{"num_attention_heads": 6, "hidden_act": "gelu", "norm": "layernorm", "parallel_block": false, "init_std_up": 0.0205, "init_std_down": 0.0145, "beta1": 0.93, "schedule": "wsd", "batch_tokens": [65536, 131072, 262144], "max_seq_len": 1024}
Each number is 50 + 12 x the weight over its row's rms, rounded and kept within 0 to 99. Layers, rows and columns count from 0. The size before them is the row's rms in percent of the matrix's.

# up: layer 2 MLP up, 1536x768, rms 0.0398, rows 891-917, columns 640-767
# down: layer 2 MLP down (transposed), 1536x768, rms 0.028, rows 891-917, columns 640-767
up891 097:46 20 48 47 52 49 63 32 28 50 76 56 49 39 53 43 41 61 44 53 37 61 47 59 41 49 32 51 68 40 50 57 36 48 55 53 52 55 68 60 34 32 54 49 39 64 70 31 32 50 62 32 59 39 35 52 65 55 35 53 58 64 43 64 60 62 39 41 42 31 37 76 60 25 47 64 41 48 48 52 73 35 52 58 59 44 61 61 46 45 57 51 61 29 47 42 40 44 63 71 41 31 37 57 52 49 68 57 26 60 24 55 49 44 40 35 54 54 39 61 38 69 48 36 61 51 51 45
down891 101:75 47 63 47 59 57 47 40 63 56 41 60 55 77 62 58 46 66 52 40 52 39 46 49 42 53 70 56 67 36 41 47 10 74 40 52 47 52 59 46 49 46 30 68 47 53 44 39 55 56 42 53 39 55 34 63 58 61 58 52 50 47 54 40 48 60 40 42 61 54 34 52 48 37 47 45 40 47 69 60 59 52 42 65 46 41 56 66 53 54 09 78 52 44 29 58 58 40 63 63 38 45 52 34 37 57 44 48 66 55 51 63 52 78 33 57 54 48 43 46 43 45 43 64 38 39 45 43
up892 101:69 40 53 41 52 53 48 45 56 68 31 42 55 48 61 56 50 54 47 55 64 39 36 50 56 47 63 60 41 50 73 53 41 33 51 44 37 46 67 61 61 43 47 51 60 62 47 61 49 50 55 45 53 45 43 60 50 59 41 49 70 57 66 43 41 63 65 50 55 58 50 44 40 56 63 38 41 67 52 55 50 42 51 61 55 50 57 46 72 43 71 50 65 81 36 58 69 31 47 52 49 54 54 49 44 27 53 48 46 47 50 32 50 36 10 35 60 40 56 57 56 59 38 28 41 40 52 54
down892 101:47 69 53 51 48 42 34 59 69 39 28 40 42 62 34 75 59 41 44 33 58 70 42 69 52 40 41 63 55 81 58 71 48 57 50 42 43 47 71 32 50 67 54 32 69 72 41 61 62 46 47 50 36 65 40 54 44 48 45 43 40 69 66 61 64 49 69 51 54 68 48 48 54 66 57 35 51 34 71 61 33 43 57 49 53 59 54 52 66 45 68 50 55 45 36 64 47 32 41 49 57 35 59 45 57 56 58 40 42 73 64 66 53 46 44 68 55 51 60 43 28 37 47 52 54 41 53 39
up893 095:60 38 43 51 58 61 42 59 43 44 48 49 34 60 47 59 50 41 41 37 60 64 57 38 34 43 47 40 48 47 52 42 45 54 60 64 40 49 58 53 43 41 19 46 48 38 63 73 65 57 58 44 48 49 64 42 48 58 79 56 48 52 42 42 38 51 49 45 32 61 43 41 50 49 62 45 45 52 61 49 33 54 73 49 63 53 44 87 62 49 63 67 52 40 61 56 42 64 56 47 47 47 58 67 48 55 36 59 91 66 55 60 40 67 58 56 50 34 56 43 45 47 57 53 54 41 36 65
down893 096:82 38 34 61 49 56 54 71 31 57 55 73 59 51 49 76 54 53 42 44 57 42 46 24 29 57 46 63 59 55 48 54 62 46 44 46 36 60 67 54 42 78 44 54 41 53 52 60 47 41 45 48 29 62 46 58 49 53 50 50 52 37 72 34 46 55 51 58 38 46 45 58 57 61 46 47 73 44 55 40 33 61 34 68 33 29 43 48 50 39 66 51 62 28 67 40 34 46 58 46 56 64 58 44 52 61 40 44 29 43 53 69 55 69 35 57 54 50 40 52 49 62 62 44 57 56 57 26
up894 099:72 46 56 37 54 37 40 37 52 40 47 56 58 52 14 23 60 46 52 28 47 42 58 41 45 50 58 47 38 51 35 48 51 55 40 67 59 63 71 43 48 55 39 55 59 52 56 59 61 62 38 36 37 50 82 80 60 51 63 33 46 45 63 44 50 58 67 55 52 66 53 51 54 35 54 46 48 54 62 57 44 52 38 47 61 24 34 35 57 44 45 27 40 42 49 56 41 30 56 57 54 49 38 43 44 33 55 40 48 41 52 67 59 58 31 42 66 59 43 57 42 49 47 39 35 44 33 32
down894 110:31 53 58 61 49 63 51 54 58 50 44 59 52 85 48 68 44 60 88 58 42 55 44 48 59 64 44 53 42 39 78 51 54 44 55 52 53 61 37 43 49 59 48 56 52 54 58 40 44 43 62 50 58 72 64 56 50 36 67 44 50 33 46 34 51 67 54 33 49 50 41 43 52 43 46 41 28 58 49 41 42 54 49 70 39 37 70 54 50 42 56 56 50 43 48 47 56 57 48 44 45 54 44 35 52 37 59 66 35 62 49 39 25 28 50 44 46 40 46 52 54 46 37 50 43 43 46 56
up895 099:31 51 67 58 62 50 31 44 32 62 40 39 23 68 44 52 46 37 21 57 44 58 35 26 39 49 43 59 48 56 56 23 40 53 71 27 32 50 56 65 35 54 35 75 53 45 47 57 51 59 52 34 54 72 51 34 41 43 25 40 51 58 24 40 43 80 38 71 60 48 47 61 58 37 49 36 38 45 34 60 60 43 32 62 62 89 37 61 45 64 60 47 66 67 64 36 49 75 51 67 52 59 65 36 47 77 42 61 36 54 53 55 57 31 41 51 41 44 45 43 56 62 78 45 41 49 64 41
down895 098:51 33 44 29 31 39 50 41 57 66 48 53 34 36 55 36 57 66 48 55 57 44 51 73 59 34 63 48 60 55 46 50 37 38 53 55 68 20 53 52 67 47 40 37 60 52 44 65 44 38 63 59 62 26 47 40 28 43 51 39 73 44 72 72 27 66 47 64 55 48 48 41 41 47 28 43 54 54 60 32 41 52 51 59 47 36 61 79 66 40 62 46 57 52 53 34 49 51 40 55 55 75 56 46 44 53 53 40 56 41 36 48 45 52 36 35 26 45 48 40 42 56 51 59 60 51 44 49
up896 106:49 79 73 43 56 38 43 65 57 29 54 41 76 55 58 67 57 67 32 50 33 55 41 61 78 36 52 46 47 41 53 45 58 50 40 32 38 43 29 53 53 35 64 78 68 39 67 43 72 79 22 68 51 73 56 44 50 40 50 30 44 26 62 57 47 50 30 41 27 46 57 65 47 44 45 52 60 40 52 65 63 38 35 35 68 46 32 39 76 29 57 55 74 38 65 51 46 51 55 58 59 57 45 51 55 34 50 65 28 52 53 50 48 43 50 41 43 38 52 62 44 48 26 36 58 40 33 44
down896 103:74 29 71 56 63 35 53 78 40 50 23 18 70 35 68 37 59 51 45 48 49 62 44 60 42 40 59 33 59 18 54 45 46 48 30 53 46 33 54 56 50 42 41 66 63 61 48 62 48 48 42 66 52 39 38 47 57 59 43 50 53 63 58 28 19 43 40 43 43 41 47 53 50 57 62 64 49 53 46 50 46 33 36 48 58 48 71 63 71 48 32 52 59 62 56 45 45 60 42 53 55 42 54 46 62 63 43 33 50 46 47 55 39 41 47 41 41 50 53 53 40 57 34 49 31 40 59 38
up897 098:33 44 46 63 30 49 42 36 53 38 33 59 49 58 51 55 56 50 55 43 44 63 65 55 78 69 49 60 62 56 41 45 42 42 55 41 53 55 61 52 32 56 00 53 67 34 44 50 53 44 58 74 44 54 36 49 55 25 41 50 39 28 71 73 38 45 49 34 66 51 41 59 53 38 81 50 52 41 31 57 44 41 54 58 43 57 59 48 43 66 80 62 44 53 48 46 55 47 63 49 51 36 50 63 47 51 62 64 46 48 52 49 59 23 48 57 61 56 47 47 52 57 72 74 53 34 35 67
down897 097:31 81 46 55 50 33 64 47 42 28 53 48 53 57 32 37 39 50 31 85 26 51 37 51 29 63 46 31 55 50 61 60 34 40 44 56 21 66 47 53 59 45 42 61 42 63 47 55 47 45 63 34 43 34 55 41 42 45 53 34 60 39 65 66 44 42 31 42 58 49 49 69 44 58 76 30 26 40 53 56 57 50 51 55 37 52 50 56 58 50 46 48 30 53 36 23 60 38 54 47 66 60 61 70 67 52 46 51 46 67 68 71 58 53 42 23 48 42 52 53 52 61 80 62 50 51 41 52
up898 101:67 43 68 61 48 75 45 55 56 54 48 39 42 38 58 58 29 55 61 43 49 70 28 36 42 58 37 27 29 40 53 38 53 45 36 47 51 47 49 32 58 55 39 61 49 41 31 41 63 75 45 40 32 39 66 74 57 61 39 46 55 53 37 40 42 51 63 38 34 46 48 46 39 61 69 49 50 64 41 75 47 46 36 44 56 40 58 54 51 46 50 66 39 56 28 47 36 57 71 59 48 47 48 28 53 65 58 51 59 68 49 72 48 38 42 77 74 47 35 63 53 60 48 61 40 52 52 50
down898 101:77 54 51 70 49 51 25 60 76 59 39 57 49 42 48 62 65 49 46 61 49 52 46 44 72 52 34 36 34 45 39 51 66 48 43 46 57 56 47 33 44 64 63 58 72 49 28 65 34 34 50 44 50 83 46 05 61 65 22 70 42 40 41 41 65 41 70 68 47 57 56 51 34 35 31 52 59 43 48 47 59 56 38 40 58 54 46 61 48 53 47 61 48 69 82 38 34 56 44 42 46 30 44 60 44 43 38 50 89 41 47 53 48 57 51 57 59 49 47 69 39 50 52 29 58 33 38 40
up899 101:41 35 42 52 47 42 61 58 46 45 63 52 68 50 43 65 69 59 58 70 61 42 73 43 49 55 45 43 37 32 59 46 38 52 57 43 43 39 55 28 63 58 46 35 53 58 59 66 47 54 59 40 33 47 54 56 35 51 42 41 43 41 56 41 48 59 26 58 61 50 61 70 42 55 53 74 63 45 54 62 47 55 32 54 29 72 66 40 46 50 39 41 70 40 54 52 48 35 43 30 58 57 75 64 39 54 55 44 30 60 48 35 55 58 67 75 27 43 59 54 60 50 57 28 42 47 55 55
down899 100:20 36 55 48 46 46 64 28 32 52 34 43 48 58 74 55 32 71 50 34 12 49 41 51 24 49 62 38 63 42 33 35 53 55 57 56 28 45 54 54 60 58 36 40 59 49 66 48 56 44 31 53 70 41 52 59 40 44 47 73 56 65 70 53 49 59 57 56 45 41 63 20 44 44 75 65 67 48 42 43 38 38 43 38 53 68 51 43 30 51 44 92 54 33 53 65 48 39 34 43 51 68 40 45 55 58 51 49 53 49 47 64 69 48 30 59 51 44 31 56 46 65 41 35 45 45 63 50
up900 098:56 50 34 60 46 54 54 55 71 58 56 61 38 55 48 42 26 54 22 46 58 58 33 69 63 46 45 43 65 52 48 44 51 46 43 35 49 26 67 55 31 60 39 60 59 57 60 48 48 42 79 41 76 44 74 35 50 35 24 41 45 46 49 32 37 50 44 56 59 50 28 56 73 50 38 52 45 49 51 69 43 43 41 58 33 62 51 34 49 68 66 50 38 55 64 61 49 60 26 28 59 37 27 39 36 66 75 28 57 54 45 63 33 38 43 61 63 53 46 54 48 37 56 41 48 43 44 42
down900 098:59 57 29 39 32 63 52 49 66 61 58 51 33 70 60 48 74 38 63 56 49 63 55 57 46 59 72 39 42 55 63 42 60 59 53 50 53 57 25 34 49 61 75 53 19 43 42 76 53 75 60 45 57 30 48 40 58 53 57 33 58 56 56 44 70 41 54 41 42 43 60 44 30 70 46 51 46 69 43 32 41 37 64 37 44 45 46 58 40 42 31 49 34 35 48 31 63 76 33 61 45 40 64 56 64 54 45 59 42 27 20 16 47 42 58 47 55 47 57 53 80 47 37 48 66 37 58 40
up901 094:61 62 34 24 35 46 65 51 61 17 55 40 36 51 39 58 48 40 36 14 57 35 59 49 54 54 68 69 73 40 66 60 31 53 48 61 58 45 55 47 51 67 38 42 56 57 44 54 37 45 40 54 49 47 32 49 45 44 50 66 27 53 48 41 65 27 52 51 70 52 43 48 44 59 52 44 49 41 68 59 27 46 77 55 51 42 32 70 58 43 42 48 38 59 47 56 27 64 25 37 52 46 58 62 66 54 53 36 49 71 49 49 50 24 47 42 54 56 48 61 49 49 49 73 67 61 33 60
down901 090:23 39 56 68 54 43 69 43 59 57 48 24 54 32 50 64 46 39 44 60 61 52 52 59 48 60 39 53 39 38 56 54 46 47 55 40 31 53 51 52 39 43 67 68 46 52 51 69 49 55 66 53 46 43 62 58 54 48 57 51 53 39 53 19 56 33 45 47 29 52 60 32 35 51 57 43 40 45 37 39 53 54 20 61 39 54 49 45 63 38 62 53 48 40 64 31 59 47 64 51 57 34 58 55 71 53 56 52 55 21 48 42 53 58 43 46 45 54 83 36 53 49 48 46 60 66 41 65
up902 102:68 32 53 40 27 52 38 45 44 29 43 49 45 62 35 26 67 28 50 48 36 54 54 64 39 55 64 68 43 63 52 61 51 46 48 63 30 50 29 16 54 43 39 51 44 45 33 69 65 62 70 65 23 58 57 53 59 50 43 42 67 46 71 40 55 50 67 63 48 61 41 52 50 67 56 48 43 69 48 71 49 47 36 34 52 52 38 60 33 56 28 46 44 49 47 57 43 39 36 62 69 36 46 44 18 57 39 61 46 62 79 45 32 60 39 49 68 32 49 44 30 92 36 69 62 33 49 53
down902 102:39 55 12 51 54 50 36 46 60 36 53 45 55 34 40 41 60 52 63 64 36 66 24 61 53 66 74 62 45 62 61 61 39 59 54 54 54 74 47 46 52 61 34 46 58 58 41 66 49 62 60 47 38 49 47 67 43 41 29 67 37 54 40 68 32 39 42 49 60 44 59 62 64 41 45 52 86 37 57 36 51 52 62 33 51 66 37 45 28 69 91 45 65 44 62 28 45 52 54 61 46 31 36 51 53 49 62 53 39 49 32 78 55 33 56 26 41 52 47 52 45 47 40 50 59 61 38 46
up903 112:44 42 61 50 59 63 69 69 32 58 62 47 50 58 62 52 14 31 45 36 61 55 50 44 22 80 55 54 43 75 74 40 65 40 57 51 39 51 39 35 77 19 31 32 42 50 56 36 53 51 67 59 43 68 51 42 46 63 32 61 32 27 33 59 51 42 46 35 49 21 59 43 64 51 54 58 43 29 31 50 54 57 44 63 28 51 68 48 52 53 32 77 48 41 63 46 63 35 45 46 48 47 38 29 40 19 28 55 52 45 57 57 44 55 53 50 50 45 52 61 61 50 48 58 50 60 58 42
down903 114:59 56 69 71 49 56 60 49 42 63 47 47 58 58 55 78 27 39 38 45 67 54 56 42 43 72 36 76 40 25 36 41 81 59 52 32 47 51 68 33 60 48 43 46 50 44 39 50 48 55 61 62 64 55 43 33 32 73 43 46 20 19 50 37 41 43 65 38 50 32 66 61 61 41 48 40 44 46 67 49 67 55 43 54 28 68 56 37 45 27 20 50 53 38 34 43 60 46 58 63 44 50 19 43 38 16 47 54 52 58 63 39 58 43 64 40 56 42 42 60 49 39 38 64 40 44 52 44
up904 105:34 40 52 54 50 87 50 16 55 66 44 69 44 75 37 79 77 37 39 63 34 43 58 49 52 48 40 71 61 37 50 52 51 44 51 33 73 44 37 50 42 38 37 54 61 64 61 49 50 37 26 66 80 42 47 64 40 62 47 41 64 35 53 54 51 45 68 45 72 53 56 43 64 41 61 41 40 55 40 54 68 56 62 57 45 41 37 55 43 41 45 43 40 50 20 32 58 61 57 40 51 33 50 57 36 53 42 48 42 43 49 50 64 51 52 55 51 53 48 50 39 58 58 59 59 54 33 45
down904 104:40 29 44 39 38 41 34 50 50 57 47 36 19 67 45 32 24 57 58 40 35 61 64 71 32 75 34 46 41 11 35 34 58 31 33 58 41 47 70 39 64 39 62 48 14 51 51 52 68 67 35 54 48 47 41 36 65 52 40 36 61 44 56 58 61 56 56 49 68 49 57 51 45 43 70 47 54 42 45 35 50 44 52 59 53 42 48 39 67 41 35 72 44 56 43 62 69 38 26 20 46 60 88 43 54 57 48 51 46 49 53 47 63 34 59 58 51 66 61 61 58 51 67 34 57 61 75 41
up905 100:46 40 46 54 53 70 51 31 55 61 49 53 51 46 46 74 59 42 60 60 61 59 49 52 24 55 37 49 55 67 51 63 54 56 51 43 62 35 44 65 65 27 33 73 53 50 69 51 43 37 50 56 28 65 41 54 43 37 61 53 55 44 43 51 54 50 47 57 34 35 33 54 61 49 41 76 56 50 35 42 43 50 48 54 30 45 53 55 31 51 46 54 50 42 40 44 44 57 24 48 48 46 58 51 35 47 55 58 33 60 63 34 40 55 44 56 51 46 69 56 51 50 49 61 27 56 60 54
down905 096:45 68 37 47 46 67 64 33 52 47 31 76 46 26 35 54 52 58 51 33 52 35 37 47 61 38 49 67 41 26 50 83 59 69 56 52 56 65 62 60 45 52 50 56 45 60 56 56 75 46 63 39 44 50 52 79 50 66 46 47 64 55 56 43 47 64 45 61 67 63 40 37 60 36 63 45 48 70 74 48 43 43 40 35 61 45 50 58 67 51 55 42 38 53 46 54 52 52 40 57 41 33 49 35 54 72 32 45 56 57 69 54 36 68 70 40 49 54 46 58 66 25 39 42 73 58 45 47
up906 098:19 50 58 42 48 39 10 57 56 48 50 33 57 57 57 60 47 77 41 41 67 45 42 56 64 51 59 30 61 63 46 51 62 51 39 50 49 65 62 50 43 48 54 56 46 50 48 50 29 60 72 21 27 60 59 57 71 62 65 60 70 48 45 49 58 53 51 47 43 56 16 45 42 56 58 60 56 34 54 43 63 39 48 60 69 50 45 23 58 58 15 55 58 53 46 56 57 54 53 44 38 58 42 54 54 55 23 63 62 68 53 40 36 68 50 54 57 49 23 49 75 33 58 65 54 64 66 60
down906 097:70 49 57 33 28 60 74 47 62 42 46 43 51 36 58 44 37 59 55 26 65 55 58 35 59 59 50 48 38 35 38 52 52 33 44 83 35 36 75 46 56 59 36 34 59 41 42 56 40 68 42 38 54 53 55 38 60 45 42 54 28 52 58 51 28 69 55 42 62 45 62 48 50 52 56 39 63 55 46 44 56 45 62 35 53 51 45 55 66 45 76 76 44 56 49 48 76 44 56 40 52 35 50 61 42 74 66 49 54 51 34 72 59 39 54 34 38 68 35 46 52 50 37 50 46 50 49 52
up907 102:46 42 29 59 46 51 46 36 44 34 63 41 63 47 35 56 50 63 50 51 58 42 43 42 61 50 52 49 58 19 42 52 52 63 52 48 22 53 46 54 53 40 33 73 47 48 38 50 74 43 52 44 52 51 53 40 41 31 33 58 49 68 51 65 43 57 55 47 44 44 45 53 40 21 38 54 59 43 34 51 49 42 72 43 49 50 46 57 53 56 65 66 45 44 52 51 58 31 46 22 51 63 68 53 24 49 49 60 49 51 51 53 68 45 30 26 57 60 55 44 41 46 63 31 58 58 48 57
down907 104:55 48 29 57 59 75 71 51 38 42 37 44 53 39 64 44 54 46 40 59 47 46 62 45 30 40 83 39 38 52 59 56 42 56 44 41 71 72 53 42 41 75 52 46 37 42 57 45 40 52 53 61 47 35 60 75 47 64 50 55 37 26 53 67 60 31 58 44 58 34 54 58 40 48 51 74 50 64 65 56 48 46 39 06 30 52 78 51 32 30 49 49 66 63 63 63 49 44 48 57 50 56 36 68 32 64 60 31 44 51 68 47 59 52 73 49 42 60 51 48 28 60 57 70 56 22 53 54
up908 101:50 46 46 35 50 57 56 54 36 42 51 63 34 32 34 53 44 62 31 54 51 42 38 54 69 23 58 50 48 52 60 43 63 60 26 63 55 41 56 58 51 47 41 44 51 58 36 55 49 65 80 47 49 51 51 48 60 40 53 30 37 63 29 73 46 56 33 39 32 27 61 54 53 44 37 43 63 53 21 48 53 33 47 66 49 54 49 63 54 54 45 66 47 50 20 63 46 71 54 89 56 56 54 73 26 63 61 70 53 38 51 40 62 37 50 61 62 44 45 47 50 46 39 38 53 33 51 39
down908 101:29 34 54 76 49 43 47 49 55 55 50 41 49 71 52 50 57 50 85 55 61 26 45 43 45 61 38 36 58 60 49 36 61 40 51 50 47 45 55 35 60 62 48 41 60 57 51 48 68 49 62 51 40 48 61 57 90 54 50 33 50 63 70 51 46 83 45 63 24 46 54 68 48 47 43 53 56 48 64 59 57 49 46 51 64 44 60 42 36 50 48 60 49 53 55 53 46 59 53 63 58 78 48 61 48 54 56 55 51 49 51 38 48 86 46 41 35 51 62 52 65 62 64 83 59 36 43 50
up909 105:51 27 52 64 55 64 56 45 53 45 45 46 60 30 29 53 57 45 70 46 56 41 34 58 50 51 26 62 43 37 56 52 62 47 60 37 53 53 48 33 41 58 42 48 44 39 54 43 46 76 56 56 44 76 53 51 53 63 44 51 56 40 58 58 47 48 59 35 45 58 48 25 46 38 54 55 38 40 49 31 73 55 45 45 30 40 59 27 50 47 56 35 68 47 50 59 50 54 50 44 55 40 55 55 41 51 66 42 54 47 60 47 41 40 48 57 35 42 51 38 52 65 40 37 19 56 62 34
down909 099:61 50 47 44 49 61 49 46 47 33 65 49 67 36 43 58 41 76 40 55 41 79 43 41 63 60 60 33 28 42 67 49 50 50 61 61 48 59 56 47 36 32 50 51 33 57 51 56 47 53 45 67 66 34 59 57 56 44 32 47 39 65 49 53 58 51 60 62 79 55 46 33 44 42 53 46 40 45 51 52 37 68 38 29 47 41 45 69 35 49 51 43 52 58 53 51 44 52 42 36 55 23 47 50 35 42 41 39 54 39 75 35 35 34 48 55 72 44 45 75 41 48 57 51 54 31 52 50
up910 100:56 20 45 25 34 40 55 60 52 52 59 36 60 50 49 55 65 39 33 58 31 56 44 66 71 52 59 21 32 47 57 53 46 46 60 53 53 49 20 33 60 53 48 44 45 44 52 34 50 58 58 51 65 57 46 63 63 56 53 41 38 68 67 52 52 31 59 50 60 54 48 48 45 59 34 55 41 43 53 33 76 53 55 60 62 46 43 49 37 60 55 52 50 58 36 49 49 76 49 56 55 43 51 62 52 36 60 90 59 51 19 48 41 59 61 32 57 36 48 54 21 68 55 68 46 43 53 70
down910 100:32 74 33 21 49 47 32 48 19 40 51 58 63 66 52 52 44 49 29 60 54 47 39 34 49 57 49 47 46 58 41 55 45 54 41 62 47 42 40 51 81 56 21 54 58 55 56 55 41 66 65 47 67 50 42 28 39 65 41 57 52 59 63 88 44 54 48 37 44 61 69 55 51 41 37 51 52 52 68 65 37 55 48 49 47 49 50 44 44 55 34 32 68 55 47 32 37 57 45 64 56 40 50 24 38 54 41 52 39 65 70 66 41 50 69 51 37 60 73 52 35 61 48 39 78 43 58 47
up911 099:41 42 51 41 61 46 75 53 50 65 42 54 46 59 47 73 50 44 30 71 45 58 58 54 47 59 53 40 71 37 61 65 50 39 92 53 27 36 41 50 56 50 57 36 42 38 55 65 58 73 45 47 67 42 38 49 72 77 59 31 37 38 47 44 47 51 65 41 47 42 65 39 56 37 55 56 53 35 58 59 66 66 52 34 46 47 38 49 56 46 93 29 47 27 64 35 50 46 38 42 59 52 42 63 55 36 47 47 53 52 68 44 47 37 47 38 43 57 69 34 36 36 71 59 41 46 52 69
down911 100:31 45 80 43 53 64 85 58 25 40 55 71 65 51 72 46 49 59 34 64 37 75 76 61 47 54 58 62 48 32 47 44 71 57 52 55 44 57 33 63 66 56 49 34 41 40 48 53 47 46 63 85 39 43 43 55 73 56 43 45 35 40 43 48 30 40 40 54 49 53 47 44 53 38 37 47 48 50 23 48 34 81 39 61 57 52 47 69 52 49 55 61 53 71 55 47 50 51 37 66 49 56 54 30 61 62 41 58 45 42 57 55 26 61 48 49 66 61 26 38 45 37 53 53 47 47 58 49
up912 095:52 47 61 68 43 56 52 31 75 36 43 91 57 44 36 47 65 46 41 55 47 69 45 44 57 60 71 45 63 29 54 35 62 42 56 52 67 37 43 41 52 42 48 44 59 40 63 65 32 49 45 45 49 40 54 32 44 51 36 59 41 46 51 60 34 49 43 39 45 55 50 58 31 34 43 60 56 34 26 53 30 51 62 68 52 75 37 42 41 23 45 45 47 53 41 52 42 64 59 76 50 45 58 70 33 59 29 51 60 41 60 43 38 51 39 43 69 44 30 33 35 47 37 69 57 47 41 52
down912 097:57 37 59 17 49 34 36 61 33 46 56 47 73 48 51 52 54 53 37 35 58 39 62 70 63 49 57 24 63 38 53 45 47 45 54 24 51 59 55 83 51 44 31 56 49 52 41 62 38 39 50 41 34 41 34 55 65 65 50 46 39 51 54 43 32 60 33 57 56 51 51 57 24 54 51 56 47 37 45 56 41 57 33 40 39 36 56 46 55 31 65 62 35 53 34 73 60 58 49 43 48 68 34 55 49 52 62 56 61 80 56 44 46 42 46 68 59 53 38 49 45 40 41 33 53 47 58 58
up913 100:60 54 47 41 45 41 47 42 48 61 33 53 38 36 54 47 48 43 46 35 39 45 58 54 35 49 73 50 47 37 41 34 50 48 55 49 28 57 52 71 46 56 41 65 53 49 75 52 52 42 46 56 40 49 40 74 57 59 55 40 53 39 68 54 52 74 47 58 64 63 83 40 57 44 73 55 54 60 55 59 39 45 51 45 48 49 69 71 17 39 24 40 48 47 44 34 48 65 52 80 46 56 70 31 39 75 46 58 63 56 42 45 56 47 59 54 91 62 56 34 48 48 61 53 47 59 54 29
down913 099:47 29 52 72 42 55 41 56 57 46 65 50 51 53 56 47 43 36 34 47 49 45 34 52 50 46 82 43 37 57 48 66 39 49 70 44 65 64 47 51 47 52 41 36 66 47 45 57 43 59 37 44 49 32 34 66 65 43 60 52 50 37 45 32 42 39 43 37 61 53 41 42 50 53 37 87 47 42 49 45 63 58 46 55 50 39 44 43 52 38 59 67 46 50 54 62 37 64 37 51 49 73 38 44 44 20 39 53 48 40 31 40 68 59 46 52 59 52 48 40 52 58 50 58 61 56 23 63
up914 104:48 42 64 66 45 75 46 46 33 39 46 47 52 67 50 48 15 57 33 74 42 74 58 34 50 49 50 58 55 23 57 27 53 39 48 42 54 57 35 51 54 85 58 46 58 58 34 47 60 47 57 53 28 76 44 52 42 66 29 58 35 62 37 49 39 50 38 46 39 66 55 53 55 58 39 77 74 46 38 58 25 60 35 51 78 56 75 47 41 76 55 46 61 50 42 59 46 54 61 58 71 28 55 45 48 33 63 59 57 48 46 46 65 39 55 56 63 63 66 38 52 36 61 64 28 59 45 71
down914 104:53 47 44 41 42 34 46 45 59 44 31 51 36 38 51 42 65 35 56 54 60 50 75 44 44 60 78 27 56 47 57 51 57 68 59 52 32 54 62 27 65 45 39 72 40 62 64 47 27 63 51 49 46 53 57 67 34 48 92 38 48 61 38 56 64 49 57 65 41 50 42 55 28 53 55 53 28 49 56 46 46 35 44 47 75 25 29 48 49 44 54 49 65 43 56 48 56 40 42 66 42 61 46 53 45 50 47 69 67 37 35 54 42 64 63 63 56 46 44 38 36 53 50 55 61 35 58 49
up915 102:34 45 45 52 51 49 61 42 87 30 51 36 67 58 52 77 65 59 45 58 57 53 41 70 50 43 62 60 57 63 49 44 26 32 51 32 49 52 56 43 39 55 41 56 69 49 44 54 54 65 56 40 39 47 25 56 69 46 50 58 47 38 80 31 47 26 56 50 57 57 45 31 73 53 57 42 50 40 33 42 68 45 60 47 57 48 40 61 54 53 49 38 52 50 54 49 61 61 38 50 43 44 43 54 67 39 64 57 57 45 48 57 46 48 49 42 36 64 44 54 36 65 72 50 58 39 54 50
down915 104:44 48 43 58 38 66 55 31 67 49 65 63 44 77 42 46 43 37 55 45 45 39 60 43 27 40 67 36 39 36 49 19 45 57 51 56 37 45 58 49 67 47 67 59 45 58 50 52 49 48 34 29 75 39 56 51 64 65 59 39 53 43 70 59 52 43 51 38 51 52 58 35 41 43 59 51 35 63 61 54 31 35 54 43 48 63 54 53 28 33 36 53 54 47 58 70 76 49 55 61 60 54 55 45 48 56 52 45 59 46 66 58 64 67 50 50 40 50 51 51 51 50 49 53 43 60 62 43
up916 099:55 60 39 63 28 60 41 39 43 37 59 34 38 49 73 43 31 28 54 56 54 35 70 50 53 50 45 51 51 40 60 35 78 62 79 44 60 54 29 39 48 32 27 69 33 45 56 41 59 55 40 46 61 70 61 63 39 53 36 47 40 50 47 66 51 63 48 53 34 54 30 37 42 41 50 64 60 62 46 41 47 55 73 34 59 59 61 59 61 46 53 62 62 61 53 39 42 73 52 39 63 41 56 47 53 33 45 55 56 60 51 57 64 42 40 53 51 32 49 42 57 59 54 42 37 55 63 45
down916 099:42 42 55 31 26 50 44 49 54 53 50 63 30 54 55 50 44 63 48 44 26 43 84 55 42 50 61 54 31 52 51 72 43 55 46 37 34 63 42 38 65 50 52 50 48 52 44 52 66 68 48 77 40 54 84 66 56 47 33 57 58 54 47 40 64 35 69 51 47 52 72 68 66 59 68 67 66 55 79 53 49 45 40 44 50 38 49 45 44 33 29 33 70 76 66 48 78 40 50 65 33 59 48 47 52 29 55 58 62 59 48 51 37 52 40 39 70 55 57 39 39 65 61 38 46 51 70 43
up917 095:72 34 40 43 31 38 34 27 49 68 49 25 45 75 46 41 54 48 57 55 53 53 41 26 54 65 74 52 56 57 34 50 51 51 45 53 69 48 76 43 48 26 36 53 60 59 43 50 51 60 45 65 39 38 54 63 59 50 50 53 40 42 49 35 85 65 65 47 53 56 49 57 51 43 43 22 49 59 47 46 41 55 20 41 60 46 52 48 63 45 84 68 64 67 38 43 53 38 77 32 51 33 47 32 46 47 42 35 70 59 48 54 43 26 48 56 32 47 42 53 58 42 54 58 66 53 48 67
down917 099:48 54 34 51 48 32 30 64 48 44 39 51 53 28 66 45 36 48 62 53 12 35 39 44 16 56 66 58 57 32 65 29 62 48 41 46 35 41 59 49 33 52 46 39 21 55 45 49 46 57 51 46 60 56 37 58 56 55 37 66 54 52 50 48 48 49 72 48 56 47 50 47 45 61 60 77 56 54 55 43 67 50 39 40 31 55 37 56 50 60 51 68 43 29 29 68 41 62 56 61 49 49 59 47 52 60 30 47 55 43 78 56 34 26 40 38 48 46 56 33 49 63 38 52 48 58 58 61